Part of a small language model's weights: a variant of Muon for these matrices.
Each number is 128 + 32 x the weight over its row's rms, rounded and kept within 0 to 255. Layers, rows and columns count from 0. Numbers have three digits each. The size before them is the row's rms in percent of the matrix's.

# down: layer 5 MLP down (transposed), 704x256, rms 0.0621, rows 559-593, columns 128-255
# gate: layer 5 MLP gate, 704x256, rms 0.112, rows 560-594, columns 128-255
# up: layer 5 MLP up, 704x256, rms 0.112, rows 560-594, columns 128-255
down559 100:128143132139117145169159138121154113097138170130060101182105044109136118154126165146053119126108132135134146082195127120162102112154135157118102090169163131130115163175132133066121140127118142174095118146066088124103077164125141117077144192182152097151138132135111113097137095115094138165125182189115144158107081101139119152144101151109084065090159130149102087141137181112180182163162
gate560 095:129081097134153153130116125100116157139091146195098177099131133138135105179123083117144079118048132128174100108162115173123059085100118092122070109181195137147125098086146125135089159187091139125069226149135098105162138163160138092124122137123088122088124037177111097122144145082105077136075151144091129111171113125109047143162082137172129106185181078162111095199154110169098141190112
up560 093:101140195138118149101135178114079086084129133110157136156155093149172096111148108140140097194180208124123104105162140128104158094061078191124137134111156106131059127117112124161098103114138150166140138146127116164149076087157103136234090129147111068169111143157150103149126166100160118143164132087194158140092136123074040088087132153108129127122190090096102119174142144126141117143133
down560 096:128097156100096153147120155099096140102134116139113163126106138128090170160150164156132193170136163155107165195138170123214199139154064111152096123115124155150144136117108137111092108164172103062135103102075111116165048122151123184170046094096148099093120163137122098158097169132190205109119134200110110147138134124084043090126143153084083088154139155160100135128118084075118085184129
gate561 096:110104102108083169077102100118161165148155153045105126139177167127152179186085110142098137103119112125097083159105127179079137141171129106099126079189165157170124129143185091065105104139161102130106137064082143155098125127081083118149111165114125102118146143163142167099165143139139136088150124110150104122088171148122116121100161101144107171153178188111129126145131113118165132152105
up561 093:145097157171117204125121158154173074163136142150117108110159168174095142052162133070132118146089177078131172114125091121162187109122180146175153171111113161143104202124147119108106186162136180156122091134121155135086114161092147127082100068083137128152130138073122129158089110148119116170104093119094157065134149179176144171089104141143234069125150153122041153122186161136157135170117
down561 095:104045063107100131121141166077106118108152127123166117165108108137196145126121083106108124107134112085178093105160126145151156152120130092128081120158130116037105164142123139077131166075096179111137143120144103153127117114112140069172157112071116130146103162170128127096105164133056141110181129117123139133123115087129062097129120153154073156169083111106105141156094146111072172097084
gate562 096:174105126157153098148124128131124133117085127092116123091126080098131153161108133121090087115091149134111169165120131122098120110104147163100155166141188150174153119098167142140112119150141135180174077124071170133171156105105109098089157151116145115041183134140127114071105138159082137130066150108144114155132066127065088115085176114141200155139113160163150112156070099107195154063039
up562 096:117094123160160158135115121094081169078093132097145150113099135173115088137098121143173127115148103155147148117156103135167061139108193120184177144113143112119175151150090177159051119127114099141105131122126128179115112124138128125188088155158113120124119173093156110135121097150171160178131078100146121144119131168098145152130192087116179163169185087102128138087061074091094190153155
down562 098:135109088151177125162093151131159141142068091126164164107141114144115113164074141130149132104113127126132171128132154139170141180167106156088098130105123124141094149133109204136111091131130124144079117119101099142096148138108082141132082131137072032066181130073097104171096087112129176163168133106134134107140088093121132069088073159131111139197133184160149130168127129094073121081188
gate563 092:102128170176146147127110146132156169104098191117162080112131125196080153154183156110121109138111137129069174197131148166146100191045178167086175094132132104128104183150153130175123129182149187147114107174119109138190139133051131090117156179101170090129200113118128144137120115141068122163133155101086146129114114119153163179103131103104145128119107152177166133150131180089111151096150
up563 092:121119111101100140093166186124160187106150135120219126132164110097132130144178122104104124070073138165162171103113168108099148103075142086036134127125108101198129181184095083148084125155136094064141131076158127159109172103135092115080170155119113121109178151143121160127132112154148114133140130149055095138083155076130080158091114077084152120110136124095131157188150130089126149109213
down563 095:131177120088104127131103130133103098133061048115164159112051108124101144090151130128078133104115100143137165091160193116129152126196128085105180116137152115135082109129186075111096164124173131109115116125197141130145162123122158112099159111085113148194136150116117130123163125104086141095100124212202150125132147141130146154145164052128148131158153148139165185108148145100171134130167
gate564 095:147162115141064077160092187089134136132090097158145071118042102152153100068103123136147114106129159112080144141165199119109146115083053154073187108162114116120151105120163154153145113135127081157172164180161175108116116150145110115170089151104130151129146202156139141084119145136094155136130125074089125114094075100119108106132141154147124149157118110133118139162163152070173112035116
up564 098:129093090131139090129149123098151075102157130180135140062137128165116137070088131112128145135149202107104098127204137103192127077119071128101196124075158054176133172102096117119178125103173172123160109139127128192111126194159110169153179117146107186134084112131111109118092112158114101132114059143122162108123204085082047068119184122106154091124127099174160142123143134103139176135115
down564 096:137164089102098155103110099194110113109137168111095108164132082185143077143124120132122185134084110113078135129101124171230126181092110185125152082125141102121127135128177125147140145195112090087201128114118100130151103109161125142085121141112139155115114153100134126143117134153056145118167090113124128135110154124109113161099166161026106138096181105103144174125172197089131141144165
gate565 100:135138103165142138139202118171150150060185153189131105182122089145127087154135137189130222065131197164138150117127123138131153172123132094169110147139139180071146099123141153079163104153184151082113144098096111151108145171145089146131110103145128104134096128186135168078090168162137111155138155091070144182121167124133113078131092132096180102147123135088123163145122116166142102115154
up565 103:197160118144132181164104182137104105134098186094138101197113069133164144166097141135135158162146170110141106106124080199119158118108084156149183122199091143162123086091135201130168152153135157121103112079184114118151158151107133093128188125113153042098068122124113128088120099153131094148169136142168176198189163154123153162097091112137133154055152085161172122129134165158128109122111
down565 101:141111094154105125121136152079120079127093074110112093090161142145144080154165081156167124134140146179096097127168142109131103108142100100078137115110132129123121051118148096143134156097067136126141085140111213088093128139053101068078144104077125084103137092121145093139128169111083119117139116143115084138132133105117144075085143140160091121190126063179126165125087102077107154150165
gate566 099:098102188098160047099106169174116139147135146153097161134099097124139133197120098084106138182076164132131151176157136088160141140128166117158091116122112140111171142085113075069195112128147130150098092129044120131192143085117182099097066161153114134085135138130153170135086138174108161157165107167083093188170143172103086125114078109140143120146139100085159122135113076141129113141119
up566 097:086134106240106106206167154109116105147121101131183087118186068152077144124132139153164101142141117139106128122104151111181152108125119156087110136149110157145162179221148157173173163132141104115111200159175145108172128119109158105116148175142149141067073088122177099131087171070093184099106177153116084114144121134121186123122121113162066156201084126108178182115119120150142123128169
down566 098:134127091107078112098115065101143123161116158137097089152089117158095154178121109124104081058076173090216133103172120099107157146112149117136089154131105169093120154106115104114211040088176142136116118103054138143132068161135184147124110096080165133146131084119116142088137072132122127080183140101142079163102075168111127180147154182072128097112112127116092163138133108160103134108167
gate567 093:139068147208134169103062103114164164163140142105107154086078143106138081142120082139111119103143139169160131141147120076104149168132164106124070143065147145107132082143134179155088100114127109123172106076122161140118114142109128093114148117103189117177128135168156107164134141095174084159109086212062133161174156145155116130112139069072134161101128109106107161157083118143099142156175
up567 094:053094117113176130098108139105065072043106133099128077184119075089135100142143167149173120134124131122110063103126161164221161141032104162145101081145091175177173193047191121136099064187144141134112120095154114140149100157112133201129117088147125158085138108136079174158145147105100136116096136161159081100124106135122097146121133166150137152123177104074162128152145128127136175140098
down567 095:106120191127105119110138166119133073117084151124142115091148100110142153190101164121114097136101138102142157132087092102158085099122065170137081108155091096170140074132111121125134168119124106129130164142131143138086090051096153182166129107154130158134110161087146121117092104133104104180131108155119085098085156111218162169098178108211129060126152104115118069138134185134149129172128
gate568 096:073125136148134124054136052103154086101150141101130118092061144141148215190132158093151115103123145160064117233157146050159192120117133069112131109156185138096124192160132122159113141115138131153198048111125132086167134081111120106120189166187094120151137067116133158124100160110082109139162119167083088136122084103150204156087116061141149152141133118160104099175135136132109107079129
up568 096:185117159182126105135132162141081038186131140134099159154180091115160122100116136153140112137089148135075091081102055154137106134141119144146121140107103166132143120111133115139086135137182090123153056187092175172119082144165095113177101121145168147131147149179120112100148112096140111107144150212187167101101121145136106137217141138108129125093127121186186159145147149179088113130035
down568 096:143108187196150142067200101139146083131195121128121152138122126085126138069143133140108141112158165126156095084168147088115166102124105160129130150112153153149136107128132133192070104115074094119113114125131051112145116110158115159095164124171088102116070128075142151085166115108133061152183157141156133186110121149115128162032104139142075095150104122189101099094116157105125068078138
gate569 103:073121125135153118196170136105129132137127077159152132088169099157188139084054090182132129137136085132077075147126101161144127130145100125098092129121179155096169133118121080127093110147128135139165108188106134114109115149101127109172150131102123049134124063164135132082064121144125181139125066128143133147064083147160117112104046096136087110174099155129180127150190156103206137125092
up569 096:048065096141175161125169116088117093111117149111162133176147176179134161135161114115108139119142133172139103187146136153078160159077148079187148035149130109113132136135140129085120068102109151093060135179108105171082098128124169160158098135072125120184131075147077119153156109100109132125101097117088053097124162183146115077099095109152107163147150112151093124093136155071090158123149
down569 097:171121101198156139130118147109149131119072071145157102134133137148124085136120141118087117126154065148163137177115077167148050124122119127122148090150135115105150137132078130100184122119120125132107140094169167201160138136082146222082160120187071125093146107102147139153090098112126106132167076090146121121089194107120143114173105133122126175101142166131101173090064138168058119138105
gate570 102:089136145184095118095131137184110109103099145091098099114135109143169225129182137121152161106171123055108126108149187135122144104177082112098146120145068145099157091126186102045114109146148096132140206106152101153127140135161092122100119163069138101062178190152122121137095065144068156180136061079173105116094105157155153106038164107150168156158162134137154121149095144116113068153130
up570 108:138100158140078152144137159135085113103118141114111168166138094147109164164176140081161148135124085127112148143165177157054146110086095129120152139131098188139088112047166108114110087105138092133145164078147148145126116106143090239118173118093192096168111147107178142113113157128117123136065164095133109147094203112091143160092118136119112141178152096173129134136126125177109067071139
down570 099:118135143127109120137131160155132101083128127094147131107126130146137127144078172158187095156100178112071070132118179117141157095104195117178145140085163068147094115140092115126138100117097157174164113098167097079142123125107161152142111190133160174126190127129119122163177113082161074138101127138134144168173155140120103167110082144118086079140111168106199101168152134130158128141195
gate571 098:136140141160171129130140152160131114178097130071122159203092085110085162172094197111117132160138157154122106219115144125125156090134136147124178143078129103123117149186187136093146157168130129175128123073115184065151122075168114113118099107128139167101132132138145185117080102146141166175082077127174126127148075136160157112113161182160074121128153118101112052100075159162108142108116
up571 104:106157154109100169130105123086182146090167108136134150134084139089214150155131148130149098106096097132124113156147161130082164135120131106143202123071144143126167088069116119152149157089185168131097174106172111129186110173082101162079156180131099157096107145138144137144111163129189150159141167074101155103158199127168129132096140132099142081127154115105127150107143094126139134106085
down571 103:097114160097159140201146186173112105092146122165142134151089176096107139142181094161176139125144099118080122124096105174155114154170122141133158118109095145155084113069134122135114172102097136084166133184161115144157135127150136106123157233100157229077095160088080122153101139189118116113170141145116066155151119131151152088090168159112114107152114144104111145127093085133132197108104
gate572 099:148083189167126093127132144159105086108143153143127142193105118112184188066098138155142096103112123058147135175106097134122120140112114129105135199183121063128178146121130115182102114114109144131162182092108195137088152129114124156112153156113170102042184135119085113074165124150153131128132092112083142107124126097049105185136141075057166108099113095107077133146091110124100094151164
up572 093:084074167100129125157140108146141148161098069168110172125134129144071155173140074133070128179123150095121151143138185095156106167135083165158179130103130171144113098153128174129117123154165096114091134114112149166140153056153137125127118154128132083102075111084178082111107069143121152149158132158165098080134113093120112138105137195165077168133128137133182060113047108137162141173141
down572 095:128144109157144133103095172168139164120156138079175154106143171122197127203164138180050105109154127122135141147117184102093078106154099131158170123137159165137158110148091097154132159209118092065142204140144157119081142117159144157200110129126172146094044099136126089073119069135163114086085098085158114093141125148102151128127107151205170159089137170147132097137180133160126144138138
gate573 108:109120151098145087131142130127108108087142167165106114125026039126155143142133154033178117077136151107112117102138161073111173188193108140080133121125162111078136170104104094127133139121161130090176104101186159134136089194133086145177174101108102125111130074132157109141173180120113166141145137113077162184151118109124107119066071092151111098066127140104103119116115162166143099096089
up573 104:146082097095109160050137138106115126118114140140161099095134122110150058146111137116107114117167064084147074148081157157115172150154063116194120116221187114153121164070112180177100140061076129124108080173178140142100155089108089084141099091140210098122158152105132047091102159133127140130158076175143126093113080044078174051108130144087137107116112112115118128118112122083210145147113
down573 105:128157126158089116088109100101058104161166112109173058153143075150153104180137086111074079154117104114159124137144151097138111107121127171180136159116064168101103110143139184142105126127189097089173083148070083136150148130113138116124126163057140109149115153111168085128164129101121156147099124129146111105111102130151114117067166093136100136171097215114110170063111124114118095053051
gate574 103:140126128113110087124181156154139087170129155131102102102098140125133114128095130069130172199094118166136154177141144143069099165181084232178075134078136121141135147130133113095129105164174135130143098111118126157078140151074143083142181111145092178134049095135136203085092149189156120087093159153139128104149145110151153096076092136104136133072101103134140166111169124118103154128177
up574 102:115141119116105162102132091157102149123132153137083217127111111120111071086093140108124136173142125127064093137116164110149113161152091103116179124160177192113148191150166153098163116167081127152097157137154143097085126126113122159134170161095153132199129111083119165127111157151098140124135083076128173055096160132152205182073152113126185075147096126158158120152160093111120141146112
down574 104:129133120104112180091084092068132149152132081095133149109119070174104188089105137099198108116126125146133145084130104087137147130116077161108153128131137116134084149126088172093109096086162163059090108127165088127135059149103139098105153110090167122118127115132127166118191100179159100135117161151122112082138098108162169137096134157137140170077106152118109165135101075135154126145085
gate575 095:122140150118072147174117093101104137118138097131111170139125086122085136163117134098113148125079134186166164149154058150199146201133153178162099162076111098125035117143108104136138120069103117078147235075177166127143078121161124138139094080102148169107115154158137117078101089149145131100151163128130158162146131104101118183174163128102082096100118126164120155167067159126143107094138
up575 093:098157122099193126067129181122149102164102107115094097157106137123154148111094089141130111151150088116129108114123085156065139105104165107154080120136152076157155115095137166120110120131173109222093074143040159103160086161135143118173153179163150124124172086093155186146084054125114065147157141125131114117143109133155147107132083083093101111121150142017112177145154098137123098156166
down575 099:093105165176187132125105167125126126175124152115116179160127150101149117163108108166103158159136133113133103183079123089133102110083190115070076136125059122134089147142072083154136140124111174098135145191111102110105140159143094167106166116122133134168155243085116156153143102050156133171158137174115126122118117119208126116103127136131140135191176149085076098166187131125112108106120
gate576 098:145154080179099139102109175091133082134200138149151100081077116088084096069126120148091105148081068168175115110054161129109114149060142128123088184116111111144133171110142109133130116123160109158074119144138132130075119150166132101145109060089137136164122069134054116121142113151093104179119122190089088134051133089145147112067135130134075095088124120129161122162165161173168128135103
up576 105:091113130099095121140149120124131173159128097063137127181167138145174110194144092086115067166080097128151191153134131094149135168144087127043106129084113129088121138113122178086127093132068103160139176225140121088132119115159142152195129105127084092134089096136092170099145101128047156154148149126182171102124128078126081184154172128127152159139156160124104187127118125089123132085176
down576 101:098087193130151119124155038105107119129109132094109116136129112165147196157139161087116141137151114103041090119102086147137101081150085154073141084123110155136117111132104185147123167140116113096160140166158103095122105111123095175149074104160050082057123145115118112160110147050107086096091112126160189118119101146160127164191146058127124172175126141140118188108144153176121109082093
gate577 099:173087179171114106161122148122137077134121096181171182082109173110151099080142130160174123128166164134108114128123130126112080130112145166152138087126156132084143100142063117101134102107199109143099110089190141149150069110117150104105127166105086149149138146120133155188119148150100146114069110126141150122104202158156146140122113150162133101092110108174077126100078183087171169129074
up577 100:171089116138034123101107124092134099099091128210105084114112129130118153065146098088103102142086146133160146108150142120098125179092147153106186062086122163171118130135089145120172110159172122143139132133069158114125101164184038086145142162150089131121090095080198108098071142172135111098129133130125196094128167148126134142137150088191174105142138082147115162138125150089099083150100
down577 098:169107104163047151183147084123124102085152135102214151137124162134080153159148102076141088143095119118098120112135106093090105141072127151105152130115122127115151091159149133059150140103148117104169084108122181126127084142126150129160145151139144087129150183159159112117082194159175136119067161117116150109177091101115082110093128119190095077147119108139132167152174149093141091159192
gate578 094:101096129174136072176100128120089160148106129154096094067082112185090188125141080108157139118136168147141118061127157114171137120132137152126146100079117118122183184111137198133089086099216109144134166135151167147072119154084150093136128116081121157163160147100135195158113111113147165123173185169101143148124175129126129091088167139121187146100127136137100104143135027117083086153083
up578 100:171054089128138143101178141159122122131182129099149074124126134132096130147118115069212117157115207091156107130143086092116162134169059127149146124105202114106124166094091134155146087179146120090067129128119170137117121147133132080131151146109089125177166095118126137076136135175073148072089157131111103149194189153096164116110160115132099131166126090138093137125118093145087155127114
down578 102:132107107129098139119151125152129170105066107182134115054158158143061142153147102106154143109109154217138105104154133097141139110117118126209113129110135126089112150127124191097104167150146104155151146155145130170083129095092144184166128130125153175145130182141134167108126112115114152158106154116125165143067104096073141110079152080138155077193127166133124097134102152123176089126151
gate579 103:150083102079132147164098163147085152125082097143172071130175180102105145104167177142104138104082099095171172127176155104127115160172093156119114140181141145139064128123042170157156109176070101115127116152060171147077143193175125112143095137109157108140170126180105164165107139085102058134115114132201083118147101198110174095102165117089113148118168178161114148119116187143160149159130
up579 100:173098076135041106098110123204135161107128170064096103104118145173116116119115105173159145081121157064161077142128167143131148125154144081169190132139150062176141200123119079107173106101141198111162127138135088138180144181157137145119084131139135102141099144132108103095110066147156100138215156126100081110156062165128119155111156193129097167174099155158108109172135145160102114100163
down579 099:091151132123138115113115110084057167119133130133160163160182126110116157147078176054120094126165127181078166138104128154056130163138141146174133137151169110135050176128172111161099170107149077170096126115073134123161093168139194086090061121151117140145098113075140129194129102142121102082100104096164146159082127145081090107159074099137077134032111176102092132160212071139147131105138
gate580 108:092101105159164129158106078130146127172122109120103149088057117123094135152110099164085143173082118138167177119110099177130144089142103167102155133188105130114130111101092146102173163160140138167138067036076122114119111152114119109194160090132151163097186098074129109145176162180075129081146106123132103101114092138143139103076116097110173120064124141135083100157124094129062068125170
up580 105:102153039125133124105134033115132154126128146145160110135147136115120172143125109165089095130110147157139185117138146155152100119172125170125102123180133173142126063077120114135137080085179107177137130084148137139097185130110122114115131068116144176140126136048133139120093178122080106061148076101137099145102104160123170084117087116179136125129126068111153104130077137119095102106150
down580 103:107142116102185153099119026087139186160126109057146086127089168142077113141166095135070138152123180114130164136149116139148084120186125122129128111134160169087092160072141066152136174114158148116130139070129106101091119125149123118134122120164132168146151098127118082118147168152116143127120165125169106128159077094157177138107145159180104148126155137137112078115166120141124152105145
gate581 099:144170138106152061138140199078120144075076118162177060135140097153046117168161093139070142116108079156117152112119131090099099177170120117113124166112168151076116125105158095130142114094121136126168081174144091149173097098128042152103136155168146132078150122116115087160106145124124168085173151104109108089125140164149110194092086150158114082104125120043145095173119115136134144114147
up581 101:122174200075128117159117136152098127101132123151126165098121078072062106137167113134151161138191100151144119095178140190107073122147141119122100162179119098119123148133166110093088162086167142083129101180137120147107115114112136153094148123103149144122097172165144141124144129139133151106104131168164094087089205168147123172088164082092115092114087113105117048144068144145196160119140
down581 104:127104134157127092153142160101124113132124148176130116094131102104059153126130115061124137034109144159110096151117151114098104162117152066169137158102101137094132116146139133090076124119135085156172094107142186200205135105143152163083149068119051123103130137101082144150109073083148128113071037075144132183109127142135081161176159170113086139160177086141120137131155129112139128139166
gate582 102:115165178095127097042108150132164173073099135133134103168108052174136178203111139192090122149132117122174071134103118100167159140124134119138077174110114161116116120135109074148166095087128090149133106168135162137118119120122150144081115102189077100129086181130102093115081131138076147125066096096121085171159126132113083141148087112138125131188171129114125115112090116121135131103135
up582 101:110135128113165111082178183130156125099101160181139133084063143160106111127127109211096144143100106092079125105131145133133193144104122107157139126076128103149012152134118105184142102120134145130093115127094091115099118081106086160094155157118106101091090076128128169151092139168090135151184167105074141099088147114158131110063092142107141098178129111115128058183166089121067098098156
down582 097:149104168129190169136155160106195174087194053098144149136136090122168134139118193128123182172118147121112142121115105143146102124168121179131097124149140153120121149125154080131169108108158141169168113042151133109166084145122137064189131155116145143093080171181087125104152112096131120174067118149115109164123112133136154127133116101224122111125068154178132118118083192142126154171162
gate583 098:109198066148103082094128126118119142086116138129137090126163133145073072140139197156152127129155145108133139163137077144187127090087114085110176123102119166093113099133145107144142146129123106044091175130133100178152095156188086147064176106127135158107176173134068120139144092088090187089134186108033088173129161139089059090162203193118096151134133194141153129118131112173115092152106
up583 097:126169133165131104161175173159119105162143112126121098105157074140086141094155105129099142127090160128188197170144089174121153113201150169115124109093142104074108160121114136109128153013091097110121099134131174139102155093146096143121118128118130106142127198091113115154119180089117107145169165163096144143143142150145090092107161118135207146147153046108144116151102137154162069149144
down583 101:123107202127125086095110126066155122086165130111128114112162140155134181155117065111098150049178130203095122106152165105108045243105120187112118132132084070136147120134107115126177161158135127154137100103104127143113089140096137125163131168125154165157107129130157096078087158152096146110101085120090151102114162163122166174132122127109140102092135120107085170059129138134145147165153
gate584 098:105121123180149090113126189115115173137147078093132119118099179158180097099169146100186117072140117161072155132132099086131153149107091115122105114178139117131148176107148104140122125090108113154139139196170166141073134144142090092080106069131100145136063088179150092092125139068140104135129165119086101150060124150132106157093114149082147118107135116084141124162114092128123133122151
up584 101:126143196130146138111163065122156184115145147128128089173126119064180131114073159109120054163109144127122153138067094089104160143143146124113131074101121130141155116120093092119102158158057094143118072110122083165100111141106128128132153213173120157167156149144179129200173121129105103105059150118119127067113131103162139087077142179151147170096081124158096137174074079131103125082106
down584 100:033135077190098096092122128081107167131133181146141098125138114049146107131172099092116214099103138100142126119091156143102076167198143157101113137133111094137171159092058136126139132192113152143087086151077135125129043105097082182139143118149120145144210131165205102092125163083139123133109107146152163108116114106147119081105163121107143123086170155156150144104057093137130160079184
gate585 095:199102150120097168106128118169084140174129153108144153129163189193142050104059142121151085132108115134183171101099142172093153169212191065086225122133133128158123131142089092138160224135138129102172126109116127101105062092098092166087138136101174134111091104035106126102085105175098138137127128126141172089090094166117123158134119102102141135172146143141149119131096134077131098139134
up585 104:162132118193150127124094084118138120145145039121133096097140179102100136095170141164161168016148119111159115159085124152121172184074150125110166173127046065156122080096115046069156128111114109140121112128129112128134170158113148119108116062085116174119140134151137144152153145155119142138202167100171134111133103104129164107125113150069115121076141204201100127110147123172140137102133
down585 104:099150089180194171125121080152150126132104127166089145085165102162098204174128146111161116161073173144108161171130102096159087104120091169126107123100079098140118164146124112117121103082095089134117087158116111134097161139142152078125160116138140116154148127139111112138081088089163111117116133165120115128128136133140131130152156119175161124122125146172125115160120131225109076095168
gate586 100:147130130174136129083092175117145114169088091093122091108105126175162116134166087212154097153144104174099173105139142105077073093133102158110190060167140151192094101114111138187130073122103150043104138159092088120097109105116124087124091139107146123163138097164120124128113165162088166134136096150119135155138121117114148152127131117098142141167119105137137145171113202180171071140108
up586 092:142110161173106133101183135125135129163061126164168158133095114151136160117146122184130123140091057133068148107161153142135202213091188143141132118079108111182108069163170143088126124143190126149151083067146157104156161170128130097138110097148162070102049140157125123146097111113144111174164092148201088124124120131088150146138089157163097127108142162098147114103178054131132144120157
down586 095:125084130124096138076184096118111105060167082085184116126118102126094088135117116129104152154120107089066193109156146087149196131085137127088098132121101184103075120139115114085109191157154143144156095065159117160152120163080157128146117114137173150145147134162125117091167135089092082210148108089171127131117121126173121104086144181130158080171136113145107133079173110162121134107151
gate587 101:075124157123077101187067154095116117088150181215170177160035069097151107108165167081146127139150092125124121126116166184130162132174177132127102171167120102106149158112053170162108171157104202113147121098101125108094145150048181102101146129062156119106116144135139154152142140201088145090142063098143091106132098127194094078177129118135134107104165091152134114158140101081164170133133
up587 097:112150092147149179143152111114086096091146143162129127156163074109082147113080158090129057136117130134133138137171142135141155145137098178081149166095103241129158144163147165176144121127102129146186113160105137101204123112054170116131104152113157145109094177104222147135153086194130101174089092077158120069102142151201125135159177122095153156187091161097109139135151131200167148130152
down587 101:140117169071180061152109138133136155143177065168160148115094095177135086057103127119089136127148129095091110104124115174052178099182117138125123094229089165102116128083109146106127126160189107181152107132159155160156113127074154156073162130035131127164104160131168158079101128161106131126134121136128144079095144069156095148123105095139099118159108109109150197132196142154108108147085
gate588 098:162140096135107171189147146115074174152111082084135140111112105123148118104141068136116086140168109096193103160132131127090153204109162133077129143082107136072158102108117135152125112113155093098152105156157128111110092072123146085096152159121142152131089118089157108108149147152088138139156057158147162175153157146130130171152118138110113098103132154106127157089127046114113133168106
up588 097:133110143071130168197113080146154110142122132130084141138168153099162181130150152082145073181148095125141132106125096192204132174126070104117110208106154177093085086118098124132126137118129148090113127148175150051110176120164158086103163072145146174129147126125095168104141140142150088084137158088115191087086113166153123131208155085100159154106088176097160091125134151100082140122189
down588 098:150161162165149153147157168143146131154130082163151106114174146108104103093169092087124083154134114145145116162136159105131211158124157101135133130134095122152085109206193114153131136137137112109109149097167166156173135095101159132108144103098144170096131115070168122117174106073169095149158124109134118175149122130125139103075057154057094129097120104118114090147120092091103071190139
gate589 101:160117082101147136106118160062124206156129118116148085070163167140086125119158154167143167158169092118152111119099133121146166118145130166162147195109140112153150104159084119121170108133137114177033115099149122159131140146056101087134107108148110158114149175181105116149096140129141096097158121193091086154125119144159116186119152163125102075109120124145142145177162176202082135132095
up589 097:178168124153116085105100137136112153113113134123193101117121123090114096076097130150125187138114134108153104098109123080152173150153113069187133118123203139081099093182084126089159147107117162108152154084139115140029147095125152147158168062161161129152143080103178099144116085130136092125154057150178104078106144174155194129088082137114140104150131110138091108144142156161133137091135
down589 096:085180116157146123136151116108141173162109098203079063099180134121194126158088160114164123148165144092114129140093118135179161034131183126048182162094131152082141096167124148153216067184096082105148125084215125078142195140061108129189127115175159126097211087132109108154155202136142176110114135180098149157110159133155093165114122126118122095128133105137111086151145090081138139106156
gate590 104:150143104091166125087145139115151120152128118146129091162158135099083086087081162117093095141155160120179109076097153168133102112113121132084162172177097157118156160149048121162117086101111106131151113190125101107107122140180125189120135101133184084126000056130136183135116158108084200127168119109126121139117147091098130100104111159157148120133138107153072137076171147142102084111139
up590 102:077121133116135099071088059165170083137097075147142112135125153122108129122147178140134142139099111080150156082114126126183112178103114092115140082160156168115117110076147135127163101120111150147097105183108106150089151126159134163102069086132141146152105106094178151135177131048149108168181073097110098154132120123073111104020158064142142121075100121097110138114158159103154116086120
down590 103:106128132130178123154080136071092118136127175178104148080144131086172174123138162157108178117149114121122151131081112163089099119091157125148145118113117046134115171074176152104180097125116175088090127125096150133160126202149143132174099099125115086150143131178167142108143080063142124201107067125162145159119125095166129156097147149052185162092107091116180104170108186128111109116083
gate591 113:111182147104130102128098161135149128147149124182088124124090127145128095134151140122078107181076132153142121118125150210118132090132113143162098114113166157114164126122145122119140141090114092154122129156132168156128061135111119093173133065145171140095167118116135124126071104137091097158143070173138064114077135093091147108151147162161082170120128128131109176110107127116045111140151
up591 113:129130141148157133114159063127181128142096060128191127081128105175121134139141102175077168165175140101163122140137116162141158092160099105109092102142107102127129123055125202085091154107210182116107120066181149183118140144134111169087128094140092182111160081122130098108114132059095130191103111117159153118060145118089124113168124142187132169125072192150108162159144134136099084151101
down591 108:161174125129101121177127099119176076079180122128176106163162122187129086144137136137136119093128146175139205166130152190140121147182060154179167192138139137145113095091107096174109146152127120168151139097173167083098110146119148122148082117087081136083148128109141088150175177186025161096132176129113109131159086099065103090118106114089114084166129192061083097095170120092124138106098
gate592 100:136196175112155147119111124123097122116122093087073144115130145112077104127110082126164083117086127124136080097113210113150139137165097151062127124137129088125208173081142101094153098156151135126157126142142134172089103110109078159092111112133105132131119052125100165104060181129139132091056113155076113129095095090105114104117117120130125107071132134156115205158097126145174098151101
up592 099:132116156095175145150135078155185100137080112145158123163123154091193129113131085128111168117133145152144142153108103178090142119138170143161121142143091110126114137101093159134108122157115116136138091152129101109141131064149155092172118089152081115197095134167113086095113092126079134129038178087118114090126105208131138150118118074160150118152170099102152143180180088117113158130153
down592 094:127141095184137113153134168125161140128072086086105150098197120118131158081128082111152104176162137072093204127163148122123134128116178185123177116136117175136164119160157092160139131125120143155130103119203068137151169126175139139149146124058142143110101206140142115141151170120128136137150129098168104111098137140104119182115085140113135128127150097140122100127129119078093079079117
gate593 100:140087120108180153089151167197159103118181138094119125129139122048146136112096110146088098126165105168183144088175086097089120095125204158180138128094069116170154077145100160119166120142093140143194128151124152133132138116098191181103175150126092179058107161116120184174135158132129117115124102164099183146072116152114064111123144140108112136105133115114171062150135125159111141104135
up593 099:082136148138132164158144112190106101112178124127140137166126124138081147124187171077175142101145108068084139130115146107138135186154149136135132091169070164153142080053180113175185180116158160155191166069166136131149133131129084067143078105046125102177142080044135121096156168136186147078139123115095153105137108140116061158126113138049129152177049111171135169128133075122172097128119
down593 101:063065155107102151086154161127140109131067143110126106160117086089121110143177146126109142163132118123119127144170159077130115126127118107086105090106115118071162163112114114157108119113111136145103168154106151120147152118197134168202076113132186201108121138151120142066111144130153119122124108086115134130122155141198117111173160120146115118092147181120137154094111136160066163061127
gate594 108:171115163116169138122130122162112126145162160131051161128105118156102153080152121117078149087092123103205191120062179133157086108184128160158168188118074071150099025207096152129130111131110118150121157114115138092151081185133108153125107100118171147112101195106129174119057088168132127108103171139152084127143085149158120166160117131093123132175166127137116132096144126130151102097147
up594 106:094137142176099131118113143110095098170099056065119196152119172091099081115127116106158146114118140122088130118148163109108162154122115085101123091132137116162174119114093121112161098163103150171178092107085131092131121109168107121065109134106103158107127142167128094122116128097158120124114108133115144170120113163103129154156159099111128106112206156085149128169121102168097188092146